Each number is 128 + 32 x the weight over its row's rms, rounded and kept within 0 to 255. Layers, rows and columns count from 0. Numbers have three digits each. The size before them is the row's rms in percent of the matrix's.

# gate: layer 9 MLP gate, 512x192, rms 0.0476, rows 165-175, columns 0-191
# up: layer 9 MLP up, 512x192, rms 0.0472, rows 165-175, columns 0-191
# down: layer 9 MLP down (transposed), 512x192, rms 0.0342, rows 165-175, columns 0-191
gate165 097:172162057106102127043119124131089200131064114151135109122138103136081183099139136101119118107127155117134114079115075141122149128164158152123132172123079156126189137123127144075128194117081137107135099084137137171180100129102121118163076074141126104078099088130130103123109121111100156100106125109155098120099153170110161118053194091062218148107122143157108141140119136103122143133148117131094142149144155159076093082118172146083169062091075135115155195124084156150118080159088115076166143127126169119166144112197062139073111087138125163125135098128101176160107143124110149166
up165 101:131155163094161105113091079118116168078102089142153135107162131151160140184078052102141101085158129118120087157101141139120143126083144097143121139087141122102094145136096098142133116120114054157140148140137116112113117135181149184147164134141124137083159111138142180145121116175156144107080132124101126185071057133094136168094059139118204118131104136184127090100160143081159152065113110097098134069099154181089153177102069203066133119128134145170155198068085099138096117138143046089161184132154142144158103141168142165161125176107115150147119144103163111087119093157159116167
down165 105:162134084152096125101110132118132128081143118085192126130110118129141138132134116109094088119133127160156119034181091116131221113138091120162111196189113111116141113067135106148150123101120131101055124099122119129153080170139123111119138074170115123084112163095092099112149133106162102168119139186113164155109154102029177109124053147149122091128128148128120074153125153215078074130130167156121139122136142135139115127125125119135163128071131169103114176111135164100177095142124098177111162137145103061138084103165162144119037081088098111156151062104172111141118147087139157079
gate166 097:101131133110180146164119112088112151133129101127130133097128053134168092135153150090120180075122197056156093140121174125107145139214126096112126063076180151133143128115113151119148072123145126210117095097112150144147090108130092100114110141106113137099190090123131172111110089092107129202126149090155178167125179107160151126108099144034113104144105128130154134149176104081150095057119165134159122104161159123166143113133175176094151141132101104119125110167146114189164130163082099061119151140158144081095100135086128147160086120206124101059125141128104112180151139129079094136
up166 096:153090173074107172154107119118130156144170140110106108112124089125120110081142105087096138130162115116058081089125136123163125174077122104109144126177041068095115088183068038089094101180236103177100133081087147106145094062166136118102157132141146109091149117137146152074168043090092152068185151139161141125131136096132143148162124133076105102089125109129129113174153164137131109119089099124139094114152091155157164133097128100166119137167137129149177124156123162121140112116117183156149166101158151148099098096130091173130094077156139133099158144163155176143127120150136168171
down166 096:099089163121103140119078153158155087105090064145124111103184109161121045163076169131062133124087109157134062179111121169109114122138138101135100131157159095056105135142120156121127160144089101133155145128120161120140137122131083228087078196057116210166091121138144055138131148152124103148094119136141112137136146162141129134095161107130157174135185165066104107123085130119096149048091150111142125151066138199127089147136114153137133170087116173073145134119119119118129128148051090063159130115109157135148170092108142093150114139163163141092142123174142128152119127115096110090
gate167 097:121153128074170082094085117142131067127133107121125043158167166069165140110080130144138163147090102150180063138194165119084120096146048105054072110105149189117119168105173143131104126172115086144120108092157091162162150118161129113114088127128078114173094107092107130114117122110113082139055135109093058089106110102130112082104130176076141126111174084117119145141101131157076158118140100130067100170152222097079169130166099104130092135075146140082126125143151131098161143067120184097121135159144125196116146112166121117116128117115164130148125135143107124095098133155164124150
up167 100:186174127154173156104126137099083162119107146058129134160129080123139123200156089115113113132130087133138146115135156194086158098135087153110111083132117037160088124154100175107192181144149115119081124091115087135167103179083115148085096151119141070153120159133164140139059158108087146069134170113064105173135110166170094134084158086124158076138102129166148166105128104129075094127140155147114157157097082125143138111083125102163081178121103151126106163137136140178147083137150170097145170159174134129115109096163165056149145153105177113123098125140133087209095139120178156090
down167 100:115181140165090113129168164172136115169156183131160146199142146065126131132107135125184106116175139104093099189234100043138122161093120102091083112147156162106142130101134112146076104100120132097183134145119137139095162085105106106140123189133106127135124165161080147090136108120151142124150089156102149141149137126118099130177137145173138109139182091167184139154157175098097139112153130068151223089107123090134127124143170104166107150118175141075075139207094161102142089147169141141141151123149125082134171050078111101123109165104085138148099124118121099152096066143155095106
gate168 100:070130119109171142161110155111096136158128120152150134199125106131169120105148120125163174149061096210143123062139123087144138108081152069141102100138121113144162100134099144122112128108162091120065151114133120083161128098063120104153124101104155119149107125092145161114114065155130108077173101171134099087159107059137086095138127187074073109098132165113102144153153066151101155171143170108143157141119099164166149153101157063165109119128082162159109105151103115075187096056117157126107139159198173126131219132159135141132094118098065170104147128155084139070120080126128120162
up168 102:153115122069069095127101133178142142110146051137148102114193135147146092156116115093091174121100167095095057154110099131090169124122121144140138136150158149109115102136103088098139087110094124113150160110166175131151102097128111151130090159194140114118151153149113157145100188042129142091165151072113167122122152136120127169161088110169158120118086123104094124049066168086148190158087129128098111095128143127095121111076153195087173122161172161165060125149125064138166121114181153144089133092103125031116162121077064117187119127129118122152128108081111151142107105163131089129
down168 099:127098122112108120104140200152172165108168156127141140111141162101121122089127152076149109100122129078113140120119082112148115181116181160104124117099138153118181148097154139127156141070131147119100121117130124118136132155094066125179079157132094154109105095092098116149073127149067143115158170066098126101165120169104125078082109039140133179077097152065164083065188051133098118112155124113120103156116097088129115126112077087102129088079098173101182079054097153130188087112150119058108121128140065102154139152121111162134082150095131087145125099090181094120067112093147130100
gate169 102:155134156121077071134112118192154115175168148130139097169174126109136170106184159174113120156149087076127100127182165101132136136112097103130113140130149166080160145148127147152159093132182093113098174163107098129174148201130116098068109104138139080147091068112106074180115150177167167061144133092155136101145119147114050124103109165161100046125130124121098135139157140154127151093156129081171174159128190160145149133141108158154072151105102152101147101126101097191099133188100122149182089161184170079141189161169149107126102159156151070127149134127118082114092104162130095097
up169 100:079196124206083069156176139074123131128150143069150111088200097104172145082129181127161224100142129122126133101134145147090108195151090114150081125084147147123124136146144123146108100137135107140127157112122181154151106137128083071146112114108155167143103121118134166149159094131121124125115122090123104057120120082156126110101124167102037121069141146118112116112154142116092184053132157129122139120086052162122137145163071060112163131173106084178092143097108111127135155138141163150126113101144069115168075192108181126135117118053134145138152088147136151103162156085115136141
down169 101:173134090101119104122161138152121157144126149145135147148118098184117096166144136141154147143114134201145112174103141117140193106123142142134074137118171176122185104205166118101146166123160212128133101062109059123131124176106151111120197076078108134180161137096187100125134158165108153072079090152117101124084160095140143139120166147102138107164120091125057107074129094148104068087184120113117161128088067133098080165071150118148201158135139107087113180192175107123157163183146104179154124164141147153149107116116120098174128093098103065147129116115151124105128132125116170110
gate170 102:178139157152133171090143145123102111141129100139151099108143056148103097148171056128113098147111127100118155105097161160095134146131150102156159177183111160063151092119103158086123103133124126150165174150155146162095123102124083148138134095117090171136069126104075173083095138113159137113085087206098175189200148078186107078089092067089123165141132126135102100156126119150150133149174120182132148126087117095186136093139135134079103112150142091131120167129079109131159156188170063186145113130127118159134154146105115188084181094062105173194116092146148100182129112124151122130
up170 104:130109106121120142192176181052069144093134115101118156131101170088111102084093133097138124151104079162128184138133142128143108196053149134168095132036144164133119105086120126150137164156117130170129171140083118155136139120108145090164103063144070169119161097133077121124174094103160117117119113143142164118139170149069084130131151101145161106109149146086132094087128207135124125135089121147137078155125065117108061060128154105141208143114136166105113041144119118134096105048136138127105149076164118123145122096111082155159112134134136080115132125177080131099142128081137162073
down170 105:154135126159142193221104122107128117156092157110097127084154161106110141144131105139117093131192100167081100129094099076111114108188129138111143155182113106076151149135150160121175119191094172105095149109176147116112169168135146171126211094122120129077088147096147131086170103105052155154153181079183109127159112098149148092152162150145135115100117128095154124098101147107154159128085159133130144128146119141155109169134087094123141161095083118176056126145090151129181105117114068101142162183123063144112159128119168133096143055172120104043100128117124109164135060065143130140
gate171 107:121142143103087162137186153080092204159122202138141080137097092093117135145141116089152133114108113148134165124113157114140176096160076154124105132135134151134141062115164163099118125083196141070135074133118092111100079118176150159085135099099120155114169192100148121206152117078127049104144102089152113182134118180141112161086098132160126147098109113144152095184121121121138073096109133170162153135090133152148089077101101170186107132088130141169176132173151107155172063134131126153157129162109123082110116119127119187102181184199160155139118116084141083123170088184132113135
up171 106:161141124178117165100138132093104114071123136155131153170150154183112121167160112117146096087062112133183120109128173183223108098081106135175098115119121067159180107141158104122076133126117157097175111088109092132136145134098133160118121123170109114077092147140111220131122128141105098149127092126138187158113153097161104087153154128094147126117133101096130194164148141146122137170178112074153163128194062160164083136172094149123150147171190148128167177118167149139140111181075081164052065113137095108096113132146122124115162117154095104171151125067160110109175078164134127126
down171 105:132079143192127132109139118090096075132087091092150087085108148122136091173128124146157154067126163089242126096084216134136159125166076197109164156143129148145121133136144109082100140152139110119154123158116102135106130141141078134182074115137128117156127133153158113132132149114129102197154164137098125137086213145117136149168158159117144118055100129164086133129160188073203147148149127162126165155132069063153131131107102104120132126141107105103123127095171131078113138118141119150097148100055127152140066123165174117196156112109153142145103110140106069101107198141181154136
gate172 102:099147112134107103068138132092091121130095140128118076079188095157143105117073177154190141146147169168168136110154114090066133117147097096135177163136110184156132106057099150144119068105102154160118099144128167130069148157130138165097138124157082142129104141101154163120106155084156134114122098151176168151146153176089115102177111147143122171135096153100137139148233161183093154099155094104123099137142113135114172119172135133154190157117091123133132140171081079192104144150076087134074094125119158142128103150136189179093137131144076068132102076079073127167128109164070158168
up172 102:138123134152073089120144153120139186158107126139131135163099196115115086141115135124087178139153129107074066129149117140123116119193202133135107157144108108158160116134191082130157132071126202183126123110151075103157139131155159106126124109194108105128196177125125059105146105212122163078104103100108151137124170163101135094084125082082071157153169190149181145105135111178130191124123170152116188110138128128167120141151099153192129100164106134149099079048078118198143112132149105145144101116105138133126167130155088121158084143169070133130126164110097117155162119134141092163
down172 103:111067135193150144131077172156141221126126088092162156126078153177170223086140107168113117178146099165092144058154180117130088159166136097086076121174158152134155171130077142093121115110135049142131159062139133113128135137134127124142153200116088109141134145101177129104107110120087097088104073114117127103119069114143134135108132125133125149124115096141099076144070118118147119162117090094072156164115147126151108189170134144127113178154173120156137139116177103150146136146127086125102117136057066121122162157118118149204154115106175146116201097140152147115129165078097115096
gate173 102:149112067143163086103112143115135184161182120124136167116085097175142055119112172150161064179101136159102153160145054114135156163120097072073081152136073140111134138104129129131121138134101066147149175127096122114115138157109123116113069098134090163171135120171146166092137156127121052162095113141079131148170135146170098093147198115065115116134134071115124101158129096118167119112098154159194126108129132190125167096111117154117129127105181106082125114080123115101158130075146082199161098146074170106096122131053174138129137079166149176092098112103136182136137085086138088106
up173 105:154119058140128057080120191052161106167126139153111112121131100165116173104084099052116139116051167166186132129147146170122121103075081131116123093091095136102109094124096108123069095142084132090124148103122119168135150125087100113178113116156165118117109111120141109094076155101107106083132123145126076150181111156125141073154123099162101136193133159142173129124164089046142116174123121138154065113057128102069117109128136170114100170090131114144163146158088095137084086128062142103136110074101098098162120122092140084157139134105132156126170148066119130112077107085163177170
down173 110:171141156114133097146122108187081100158110147137170114145079174080142119150064143140052150103106132217072095092200102099146119109113110103088147108103179092110044141154139118070106094163151132110110073146109153113167176117104113070110115087144072133160139154114151127138122138186104134159121185133121166127092135117075156173178139126151113092123118167205145169152142212122115088122139111157144122176171165156126118136077125129143140122114085143130124144128061140161185114108111178126110106100067132118140172128121107153062113095124147167143175145102129174098171081165159107105
gate174 095:122095145036180091151145142144161146133120170125137144142165112149115139115154100112138120149159151122113122155150161160114167109123137083109144134163165082150118182141052160156145130136177109185120095096087124126124147074050154044116132119150113121105131149082118148219106113125122118081110130128194074089090186149136137198100165158153139101132158147095167199153100129125104179097118080160085087159108116121177100150113160123137089108188125124114125143120178103121125108176154137104156122161153098178148091100124114132128085175163139174101170111129056092123130106098227161102
up174 096:087089118189144155126110116100091124085119130144123143125102121131173120129127094101120066119119171121105131106113165102163133076102132097123115163100062157176191119103131152142181119162105184145103118066137110133147088154129166167174147137130098144121111106115137146167150146129161121157153116183126116115112119168113143140197140173182198143127146207091099132109162077064117149114201164101162140167143120129143191166199169152130188178163135120155073141137081104111120135084176129055101093089094156109107152090211100166134098167153167121093152088120079108106119170129119178151
down174 101:091168131097143167075187145123133109098111142105139127105109095099156126112121108117147195154157171138111192080102075144124130118048160164132133135093089107128106157192137163087168100103101145117133110143120105092142108124117166119162150175160095103135122080115096110155098110117255088114122117136058177145119106098159123135160075135132128061070151096081175133178124152123126148085117128156098136128139118072157113149142146150112087122152121139132109133088117133101130121210130105140084137146139155134097073183076140113179092073148125146083141079152074132052089111172147126162
gate175 096:060094143139083160134181134185138162090108088179127159172124127093121125145056168126140124106138119107118102123096122148193141118090143113062099054095070105142173087144174177197133174128152135103099157147101077118150104114110137093165084136113154164119086085124102148088182121132172077086125091098126142136113165088118149162173111180156103121104142105121070117152123158146184154114113098096098181137104105073103122048124170107117108180106157161086090137109114112116139184130112115145140150107114149175168163150120159078104167153043162133095157112157120180134166089137131166161
up175 099:100174080123155171120104094144109160093187115135129179125084122080170158184105109065146113111073125094087072142137094170109133125070118138182136177095176153137116110059123124080119141087175118132105121105142152163194149115153132148156193152132111167110095133161113082141101150146129114109195126114148085108123136130141166159133162086168147077124151099055110157153083098181118050089110181121093113129165151145143100112154070106156136153123141110148148106093093132099112130138202124102103076057140096113174114108174058143131128153056066163139125123102122151097147102141103103151
down175 100:165154173123111162149124142089167078100119149156194168177100127099117154157166140164137162116092123075159076040081132167184094085134127146136158141123078094157114098091110183085122125160128165154143094141183103170148127159072130141109116052179106137100130153134219131172099083147179020116118163117130138138145105089165111129128101103168152100112108102145148097142149104168145128139145131177109115141089098104072155151113129095146124109123104150164152102142113177171163135162106155104166173126092123105104111147152161152121177141197137055131064142080165120140085123138109136145